{
  "n_layer": 19,
  "d_model": 384,
  "n_head": 6,
  "n_kv_head": 6,
  "head_dim": 64,
  "d_mlp": 1536,
  "vocab_size": 4096,
  "activation": "gelu",
  "norm": "layernorm",
  "norm_place": "pre",
  "norm_eps": 1e-06,
  "positions": "learned",
  "qk_norm": false,
  "attn_scale": 0.125,
  "bias": "none",
  "tie_embeddings": true,
  "parallel_block": false,
  "extras": ["capped logits"],
  "init": "uniform",
  "init_std_qkv": 0.0375,
  "init_std_o": 0.00609,
  "init_std_up": 0.0375,
  "init_std_down": 0.00304,
  "init_out_by_depth": true,
  "optimizer": "adamw",
  "lr": 0.00129,
  "beta1": 0.9,
  "beta2": 0.99,
  "weight_decay": 0.41,
  "lr_head": 0.00891,
  "warmup_steps": 298,
  "schedule": "wsd",
  "decay_fraction": 0.709,
  "decay_shape": "linear",
  "final_lr_fraction": 0.0,
  "batch_tokens": 65536,
  "seq_len": 1024,
  "doc_mask": false,
  "train_tokens": 425100000,
  "steps": 6487,
  "dataset": "wikipedia_en"
}
Each number is 500 + 50 x the weight over its row's rms, rounded and kept within 0 to 999. Layers, rows and columns count from 0. Numbers have three digits each. The size before them is the row's rms in percent of the matrix's.

# down: layer 12 MLP down (transposed), 1536x384, rms 0.0579, rows 1401-1414, columns 192-287
# up: layer 12 MLP up, 1536x384, rms 0.0581, rows 1402-1415, columns 192-287
down1401 096:523477419443415438498491498526506509514409504446456579502519479604516421453568502534493517557488550409484509538472463542438560506545569464493477530482429605420441443496519560491503485453471508483529470548510486479430423453592504474571588463480497445503587501458540419500461456418627485435
up1402 106:489540499594446561508604415623573496587505527479545532493591464471475540538526576521505507523472477574554586556522582422519493426497486598510462543406470481498435500536561448518459535420481491452526606492480499636505462517521593443545468542464491487503562526553437452466429506481568458393
down1402 106:509482530564534504500537516520589519491384430573547497348482553580439447526417458470496567496474494395469506437489591546501526544545419494494478484459561508466458510514543516516570493523398486512503547520511473508527499615507382574535522477547428478480427569537492565515533472490518580573
up1403 099:479437514458491472436532491559508538420507453449460443530553432520444494543457460561509522564500478466546531499434546425471408559592428471511476500455438487501507453528516483535459556479606475568500620553523540488452486490515500516533580587594485477453532514516539436463500475581557459497
down1403 100:584473485443452423360386558475540564508525490465533553477408472486524482596448622457512537479420459460571460420466465601485499529427480459477490491508485491508496528417505562501602550548497461512408548527489410504466576528532504474526549526521491526409535476478560407536488548523475489458
up1404 101:581532471472502504399562474504539504479426527467495573620475550466536465509531468549466570472486482511604438457540481421601463546563468549490506483517441443520482566589576468510432453516583520514483484546559604556495505564461491518429522518561395480442418474498479505387437583420564535514
down1404 099:556549474497440492585466551421482494509486539526494505452413473490534451534442569525495466539443534479587536502515510585425589474492476510529543494472466570391499424418471531447482480497512508522609452497444501527512539492574491446543481433462498465476602514456480558594524491545474564533
up1405 105:464559495535555604575567513577446514469413407459550565506474500523506511543460446599575466421544500537552394439595475513576556433420451501553543547550466528468559498528566470396529478530544431491512584510554554476463442481579493452458510512485490450530449476572480483459564496407405415418
down1405 107:488509563591441559620502467461461486469528590477526464535482485537558435509429487489559486477626475502517455309609472507503527499472457538540439567457575501435483508511486557472555472507557504507480551476546395549491474483517552438470544430439533505536404475438580610428518453457491484575
up1406 100:472486503464466439442477496514487524501581478438443528521527448514542422523559426526487492602390467499471491497502497522559439510478512577523458519503382504406559469507507462499534575551486467574493492517542480478408439614460470383526488444492441538488454629533468509542416515531430505522
down1406 105:489473476585538462541385531569463580547504493427529520514443479555476528479522604477527496511564510447498490454473572545470447465544486385420401515585525526485554447475377449553626481530491413558433440475592460456502474558452501546543498556541423487406499551454507462542509603448449504502
up1407 090:417490439446493528569576492502482461520371465520585554420460491429374524507528559501559526518514505524456519557473477520395622421561563509560452462338443431498388491490567508514570526437513511476410527515432603561466532498583497509447603473520436501478477457479470507483482466521511512508
down1407 084:498524576530577500406523530517514520465535583558665450552579485519505386540482480525454541533526516580525551356572433437578463463427483415490552556584548583504547494525501497520464445430483528492474552482534435465561435595524534434450438518487503467483524497527501430583484433493551517439
up1408 094:498416527537536510541526496544492556573488520514461550463503486574473478552509516525482488545517441481490485549518510556520567435511463507505497526495394476356397516473545492438451578461502492500543525440539506489507525496519530504450573548420506497598430516543544529485513552388504569439
down1408 092:540529342496469529490543573601481487514587508458470502529593509483441587534492486554544467444507537565495449448501479477522441511574532409522362542484576473651593557493458404511496454529532576455547505491489504500458504464559534537544526545507471436554466472507509545603597424437482560490
up1409 104:466474471377566515488561397529455592505495472499528545523536467502554496488507525586524474603426508525576476546454557479459474447454500448522583458471417437356500588475524604482509544445469567472503477586505521481493488481547527466469589554501536436503460551460490395481509501472504417493
down1409 106:578457553485563457446508552476519553506483466500535474476400555532549446531531449498601433586518510481572498493553564477455503444554493497486428498421572573496431448513465472444481510560560474465591542504483419494577520542647513470544483545505531458577405594531492506452432504478481467488
up1410 100:469448539479501514461603408545590576565493453510476495511549433503518541561505425407516483511458448465580462482532552557532496461485538583553597470488451493514470540526569481418447526441512522469551481476493549467526466488575531458491522538535576512495522569521458528469603442387531494411
down1410 098:501445563518544486479441529458458473541490542478447560453466507552556468446592472539497487453495506471527551447599478497510569481491468479524465524504503513493509583451416476484480465590497417540499512594490539586484557517585446596509596524555450554532497478464530591497464533507507506522
up1411 099:434557524447571593494466509544468519601509459548502523545440364477530383460553422443450531478510496537541552520511503485506528467457534522545468490556427508428567542584505510464451589565394426533476512537489589611479450497518495464472494525555451562465424504508488441598516472555401579538
down1411 096:524441559492565475473518480509595572392494427501516551506516453518428545398525524604553516529472471529477505448567516508530509530471483453474542467518539485494476533474506452546539481491547498364521509538503450552518466475494511614561578605522483518529535504433522474428522447560559476419
up1412 098:528565460457470383471524479491454481461518522559504613495478573508550500457573485482600515500455553519458549535524418458513542477579545511466426464471425521524504520586528501441532538553484468571525541520541584451445447398456458535494523527502416520492433511614557368498601512484506595476
down1412 098:543386461423377492531480486471475523520502530513577559506476543501492577494484567586571494428468469461395557536438566468491602435576529455515457467563567422517498563497413438434522508428507489496451423555487518478490452540544558531454487535463541518591530446624394563476462516473461557549
up1413 105:571610527567428520468564546510552499601451507480558569442477475573554453533521416531466538439448419426495433543518476463484520490555456519515456638481568448524532610532493485403523475533547553462523494516541509468475497483543491532466510533444418471455492429532419525515430590530502561467
down1413 111:448479525399530552544511479466523460486590497455539527541525522493522475525416487484498429596600445531420517573448464462481444567528612550445545437499554513480595490529471527500497401539493548466476487468430487550548506455512438476432544506560582521482453510511485512543484551555459471645
up1414 097:500574476472497500513449647541534486524526532502477490554500551502505534515489448515424532467427524526465460527514511553432526505441467448456461548393412444431412538471531490490459408494512483487506436531486521424499497456613473514542489416458530412560540509456428496494583488359472457503
down1414 095:472427521573539469414516517507497529462538482491493449548518575544486548479486509406492386514433580559508560526561496505497587511456499410531528420628405515495580496539548515540462556452548508581481517411540351516593507501473552526466477479463613475592508491528474518465517396511477522495
up1415 099:493445498435532503513507490496515416483516413501486648430517507384548456528499418426498480530451533533451526524390564430513464468473512462489489473500433418461572520514559451510480521523517506516510532470584556444493457534532506459404518477536437462415494571554523438480404564438522557586